python train.py --d_mlp=384 --attn_scale=0.177 --parallel_block=false --init_std_qkv=0.0171 --init_std_o=0.0171 --lr=0.00225 --decay_fraction=0.255 --decay_shape="linear" --train_tokens=271200000
Each number is 50 + 12 x the weight over the matrix's rms, rounded and kept within 0 to 99. Layers, rows and columns count from 0.

# layer 3 MLP down, 192x384, rms 0.1, rows 22-47, columns 128-255
51 67 48 58 56 69 52 39 33 79 47 47 49 51 37 46 46 36 51 40 51 50 50 26 43 94 81 50 51 38 49 34 71 59 48 43 42 69 41 43 52 51 50 57 51 29 29 57 49 51 69 48 45 59 48 52 53 50 42 50 50 25 62 49 59 74 48 54 44 53 45 52 51 47 52 48 23 50 58 74 56 52 64 49 48 66 51 51 49 49 55 51 34 25 51 47 51 54 51 61 49 50 49 50 51 34 76 51 49 53 47 44 71 56 56 45 51 38 45 47 52 49 56 58 48 51 70 51
47 62 71 31 39 74 66 36 40 58 49 44 50 78 50 51 66 35 51 45 59 50 50 48 46 63 56 48 60 48 43 42 20 38 50 49 55 33 70 60 53 48 45 49 56 64 71 54 51 49 51 48 57 53 53 51 52 51 39 51 50 38 41 55 56 61 56 51 39 53 48 46 51 34 51 48 45 50 47 57 50 50 45 50 47 67 51 52 54 45 49 53 60 41 52 54 50 51 49 27 67 49 39 51 56 44 73 62 50 46 57 49 49 49 28 51 33 47 63 55 82 51 76 69 49 50 60 49
48 27 73 40 54 59 68 70 43 42 51 48 54 99 52 60 58 35 50 40 63 49 41 58 44 68 44 51 46 46 51 67 33 68 49 51 51 71 50 36 49 51 48 55 46 41 30 50 52 50 69 49 39 59 53 34 47 49 36 55 50 34 70 48 57 55 50 50 31 40 31 50 50 37 61 51 33 46 39 61 55 52 42 52 46 38 48 50 51 52 51 59 54 34 49 50 52 64 52 52 30 51 69 43 49 90 35 41 51 48 37 46 29 48 00 59 66 51 45 54 52 49 05 12 54 49 28 51
51 57 49 48 38 26 31 57 80 82 58 51 42 58 49 55 46 69 53 13 49 51 51 32 50 13 26 57 48 42 51 53 50 34 49 49 29 64 42 64 52 50 57 55 51 39 19 44 45 42 46 48 70 51 51 52 43 52 47 46 50 55 41 57 50 27 15 48 36 45 43 51 51 37 50 52 47 52 62 42 52 51 31 50 47 46 51 50 51 50 50 48 58 49 67 50 51 44 50 45 58 51 39 46 52 67 26 49 50 50 72 49 30 56 55 51 41 74 53 51 64 53 55 52 45 51 42 50
52 41 73 77 37 62 73 42 42 28 42 44 54 36 81 51 37 41 51 65 50 51 49 47 47 66 70 57 78 52 48 35 59 69 50 42 41 39 45 49 46 50 47 50 50 60 62 44 52 49 54 46 40 37 39 47 54 51 37 45 49 53 60 46 49 50 27 52 74 56 65 51 49 39 47 49 34 53 63 39 49 50 79 50 49 35 48 40 48 49 51 46 29 54 47 51 49 44 57 36 49 50 63 53 36 26 45 56 46 44 46 56 45 50 34 45 52 88 56 52 40 51 48 54 50 50 36 51
50 27 29 22 48 28 58 42 54 28 51 50 45 63 46 48 45 23 51 69 53 52 46 36 50 78 63 48 36 46 50 56 46 76 36 48 59 84 44 60 48 51 53 49 55 31 57 47 49 52 46 50 41 53 54 61 51 48 29 46 58 35 39 54 42 39 43 50 53 50 56 55 50 59 51 50 54 50 24 43 51 51 53 48 46 47 51 49 50 49 52 52 59 27 35 49 49 52 51 67 56 49 30 56 47 35 49 49 52 54 49 49 52 51 63 40 50 55 50 45 53 46 40 61 50 50 65 50
52 51 39 51 43 48 68 45 56 76 50 56 49 42 46 55 60 58 48 54 49 47 49 42 54 35 65 50 61 56 50 47 34 97 49 60 55 32 58 63 49 51 55 48 52 55 56 58 50 53 49 50 29 76 54 44 58 52 31 61 49 55 51 50 54 66 55 53 30 70 45 50 52 61 57 49 43 56 54 43 49 53 99 51 54 52 50 46 49 50 52 49 46 52 76 52 51 49 55 64 58 51 48 51 44 45 33 41 51 54 67 50 69 44 72 49 52 66 55 60 47 45 13 79 48 52 42 49
44 42 84 49 49 49 64 40 55 26 51 52 57 28 37 55 38 59 50 84 44 56 50 37 49 63 36 54 28 53 51 66 49 46 47 51 24 62 67 49 54 49 49 51 54 72 57 54 60 53 49 57 39 39 46 50 54 50 37 49 50 47 60 51 52 50 61 58 60 25 78 48 51 67 45 46 56 54 65 50 50 55 59 47 52 39 45 52 50 47 47 54 37 43 57 52 51 49 55 33 83 46 19 49 49 54 58 48 50 48 49 49 43 52 34 37 51 48 35 46 73 52 42 46 49 51 56 48
49 29 55 54 51 39 79 55 69 08 43 51 55 54 56 45 45 88 49 49 54 57 48 83 52 61 44 51 58 49 50 52 51 46 51 53 41 46 56 63 71 50 50 50 43 47 52 53 50 50 54 46 66 43 49 25 48 49 73 47 54 51 65 59 51 64 40 49 52 53 42 48 50 56 50 56 78 50 54 71 40 50 41 52 40 24 52 49 47 52 57 52 52 62 49 50 52 49 47 15 44 50 44 51 50 17 54 53 50 49 86 57 45 49 54 46 67 48 33 54 58 51 44 22 53 49 57 49
50 72 44 31 36 47 63 25 35 80 49 48 45 57 41 49 42 60 43 37 46 54 52 30 51 84 46 54 59 56 46 56 61 27 59 25 59 61 24 62 52 50 54 51 48 60 57 59 57 49 44 50 33 64 51 76 51 52 24 47 48 49 46 50 53 76 47 48 54 77 67 51 50 36 51 54 44 53 00 65 50 57 68 51 45 61 50 54 49 50 50 49 42 37 54 44 49 53 46 10 34 46 51 51 51 75 99 50 50 43 40 41 42 50 34 51 61 41 71 54 45 48 55 50 54 50 49 50
54 62 49 54 34 48 54 48 40 44 51 58 50 52 53 48 58 34 50 24 41 51 44 64 44 45 54 65 77 52 53 48 57 58 52 47 33 45 63 68 48 49 50 49 55 34 51 54 49 49 55 51 61 52 47 66 50 52 59 48 49 70 60 49 52 60 53 55 48 54 62 49 50 45 48 51 53 51 47 55 50 51 81 52 45 53 50 56 51 61 51 50 45 75 53 48 50 51 45 69 22 51 58 51 55 42 85 37 51 43 48 47 59 51 47 46 37 44 60 43 68 50 73 49 51 50 45 50
52 78 46 66 42 29 65 37 60 54 51 51 54 31 21 44 65 42 50 77 41 46 50 55 46 53 57 56 24 47 50 31 44 70 53 52 33 40 70 38 53 47 48 50 41 67 37 46 51 52 15 47 42 61 48 33 47 46 59 56 53 37 63 49 41 78 73 52 63 47 86 53 54 56 37 48 42 49 45 29 52 53 40 61 34 68 51 46 59 49 51 50 62 36 41 48 49 49 46 48 56 48 64 48 52 60 29 45 53 60 44 51 22 48 37 59 32 49 52 50 47 50 52 25 50 49 50 50
48 39 46 35 42 50 44 67 64 40 53 42 48 35 48 46 52 69 50 78 56 56 54 81 50 44 39 54 31 49 50 45 71 24 50 63 45 16 52 60 52 51 50 51 50 72 60 42 52 50 59 53 38 52 49 51 50 48 28 49 49 27 70 50 51 83 54 50 70 38 65 45 55 36 45 49 40 49 36 58 55 50 11 52 49 91 51 55 51 51 59 53 43 67 49 49 50 50 43 51 56 49 48 51 75 50 53 40 51 50 79 51 57 46 59 52 82 48 43 43 38 47 26 61 51 60 30 49
44 54 28 37 33 81 54 12 36 47 46 49 55 68 67 46 55 69 54 56 55 48 48 49 55 67 54 49 84 51 51 40 66 33 52 38 33 64 57 61 50 49 50 53 46 33 32 49 35 45 35 50 23 58 49 59 50 56 51 47 49 22 63 52 43 43 37 41 15 29 29 53 52 33 40 49 71 48 51 69 49 46 30 49 46 43 50 52 52 50 47 47 34 43 57 50 50 50 50 38 32 45 69 49 53 68 41 50 53 49 40 47 33 52 39 40 72 43 65 54 61 51 42 52 49 50 39 49
46 87 39 48 48 39 25 14 27 36 51 55 49 43 64 51 44 30 56 53 46 50 52 53 52 34 57 52 50 51 51 49 55 79 51 68 59 61 48 68 51 49 56 47 53 52 81 48 53 50 39 55 30 57 51 21 50 50 44 47 47 78 43 41 48 25 48 50 73 64 46 52 50 30 57 49 24 48 73 65 51 50 50 50 65 47 49 54 51 51 47 52 67 34 42 51 50 52 53 45 77 52 69 50 52 45 63 56 45 52 37 55 30 46 27 55 33 53 67 49 46 51 80 55 47 46 34 50
50 53 57 50 00 37 44 46 20 34 50 46 50 56 47 51 37 23 46 45 44 50 58 66 49 43 30 53 81 50 43 46 70 31 51 35 53 53 72 73 52 50 51 51 47 69 43 52 55 50 44 50 62 50 46 66 57 50 39 48 53 61 54 35 43 09 78 50 36 77 38 47 53 61 51 50 36 51 88 61 51 57 86 53 41 42 49 51 54 51 45 46 42 82 64 49 49 53 52 46 68 57 34 51 61 40 47 39 48 51 63 51 66 43 60 56 58 58 28 50 71 49 43 50 48 52 83 50
49 70 29 64 55 49 56 46 43 16 49 48 52 47 49 47 51 78 50 53 52 49 62 63 53 45 57 49 66 48 52 42 33 53 51 41 42 88 50 27 51 51 50 50 54 50 29 46 41 51 41 49 16 70 49 39 55 52 46 42 53 40 56 48 55 55 41 52 68 61 85 53 50 33 52 62 82 51 34 50 52 51 65 51 45 38 47 45 49 50 52 51 61 82 60 55 39 55 50 49 52 49 47 52 49 54 26 52 46 50 63 47 67 49 34 51 56 52 29 55 48 53 41 60 51 51 34 52
51 62 57 68 55 54 32 50 77 72 44 53 50 44 61 52 45 91 51 66 54 48 49 44 50 47 60 53 72 48 41 59 77 80 50 53 45 58 17 48 49 50 58 54 50 45 60 52 65 52 27 48 60 25 47 56 50 49 71 52 50 74 48 52 51 71 53 41 66 70 69 50 52 50 49 49 71 48 15 48 54 52 55 58 51 23 57 46 46 50 47 49 43 58 36 47 55 52 50 40 65 49 72 54 53 69 28 49 48 53 41 51 37 51 65 48 42 60 68 59 50 49 81 53 46 52 86 52
42 74 42 38 75 40 33 35 41 23 44 57 50 03 68 54 52 41 54 39 53 49 50 41 46 18 55 51 67 54 49 57 62 51 55 56 48 42 30 68 44 50 51 50 49 29 59 50 52 47 63 48 10 36 53 38 58 49 53 53 50 54 52 40 34 65 54 49 52 80 60 43 48 65 50 52 27 52 21 33 56 51 28 50 49 39 54 49 45 58 48 54 59 60 62 48 43 45 49 34 42 49 31 55 69 47 39 51 50 51 63 45 24 49 65 55 49 42 57 44 33 51 75 51 47 49 40 49
53 49 35 67 44 45 51 46 60 15 49 48 49 70 61 52 48 15 56 38 54 49 52 30 48 35 57 53 66 50 51 43 70 39 48 61 42 89 19 11 46 50 51 54 55 26 60 51 56 52 42 56 36 49 50 56 56 50 57 50 50 66 74 56 58 37 76 50 67 44 73 56 51 60 57 50 24 50 30 82 48 44 23 49 41 69 53 52 50 51 50 50 68 54 78 50 50 52 40 46 31 50 59 56 49 53 48 37 50 52 68 51 64 50 37 45 31 59 06 48 31 43 37 20 50 54 52 48
56 25 60 38 14 45 41 31 48 29 51 49 49 63 46 54 54 41 48 35 51 51 51 51 51 81 46 52 45 48 49 52 85 57 49 43 59 20 32 53 52 49 55 48 49 49 48 47 45 54 62 51 44 64 46 66 49 52 52 55 50 40 40 52 58 53 52 51 80 55 95 49 52 37 49 50 80 54 49 63 48 51 44 43 51 52 51 51 51 49 51 54 36 53 55 52 51 49 51 44 47 50 71 51 51 86 36 63 51 51 69 40 58 58 07 45 55 50 57 48 42 50 56 26 51 52 36 54
50 33 61 54 41 48 45 48 49 48 56 51 48 45 44 50 55 83 49 40 58 48 50 66 48 47 23 42 81 54 51 51 39 82 54 38 48 63 32 32 50 52 46 48 51 69 40 53 52 58 58 50 35 60 50 58 47 47 55 56 51 46 34 53 53 51 44 48 49 62 55 47 59 43 49 47 47 50 37 75 53 48 73 51 52 43 51 61 53 48 47 50 59 56 43 50 45 47 49 33 46 50 57 55 47 55 34 50 51 49 57 60 35 50 38 54 21 53 26 55 50 45 63 41 55 46 56 53
51 36 70 37 70 53 64 68 50 28 49 58 49 40 48 52 45 22 44 37 41 50 47 52 50 61 48 52 36 47 53 49 20 46 46 71 56 25 46 46 47 50 47 50 51 65 44 42 50 49 45 43 49 51 47 33 51 49 43 49 50 44 72 51 48 40 47 49 08 43 18 53 50 39 58 45 31 49 52 31 53 48 24 52 47 56 51 50 51 49 50 48 44 40 33 54 51 45 55 58 29 48 55 41 59 52 46 42 51 45 61 52 34 51 48 42 45 52 46 54 45 48 55 47 50 49 50 50
51 43 54 52 34 26 32 37 34 46 51 53 40 42 29 50 52 47 50 54 50 51 51 23 50 50 29 50 37 51 52 44 60 24 52 50 39 19 50 68 50 47 51 53 51 25 47 55 47 50 73 49 50 52 51 57 53 52 31 50 43 40 38 50 56 23 64 49 17 29 52 47 58 94 57 51 35 46 14 62 50 49 63 43 39 47 51 62 51 50 48 51 60 52 34 51 48 45 54 49 78 48 00 48 51 45 36 47 50 47 73 55 34 50 28 60 32 56 70 50 52 47 55 64 55 49 52 44
50 11 57 51 46 72 67 55 40 53 50 42 51 37 38 50 47 52 51 43 57 48 52 36 43 57 26 53 89 47 47 70 43 59 49 48 46 71 56 49 52 48 50 46 55 41 31 47 51 58 56 51 62 64 50 92 43 48 51 45 50 38 55 50 55 25 37 51 87 54 33 48 53 35 53 52 67 49 53 41 49 53 72 50 44 78 46 48 51 43 54 51 74 10 45 55 49 49 48 47 63 46 58 49 43 72 63 56 50 45 63 47 63 51 52 50 35 80 66 53 23 51 66 57 43 50 39 50
50 64 56 22 45 46 74 56 56 77 45 47 54 39 55 53 52 47 49 50 51 53 51 38 52 76 59 47 61 56 50 40 27 60 51 33 56 70 54 23 51 48 44 56 50 48 66 36 53 50 30 52 37 37 51 50 51 50 99 51 51 11 72 53 54 54 64 49 61 29 45 52 50 55 48 50 80 51 35 50 53 49 18 52 53 50 49 51 49 53 49 47 30 53 42 54 51 47 51 50 35 51 44 49 48 42 33 57 49 51 49 51 66 52 44 42 35 42 60 56 47 51 25 32 50 51 52 51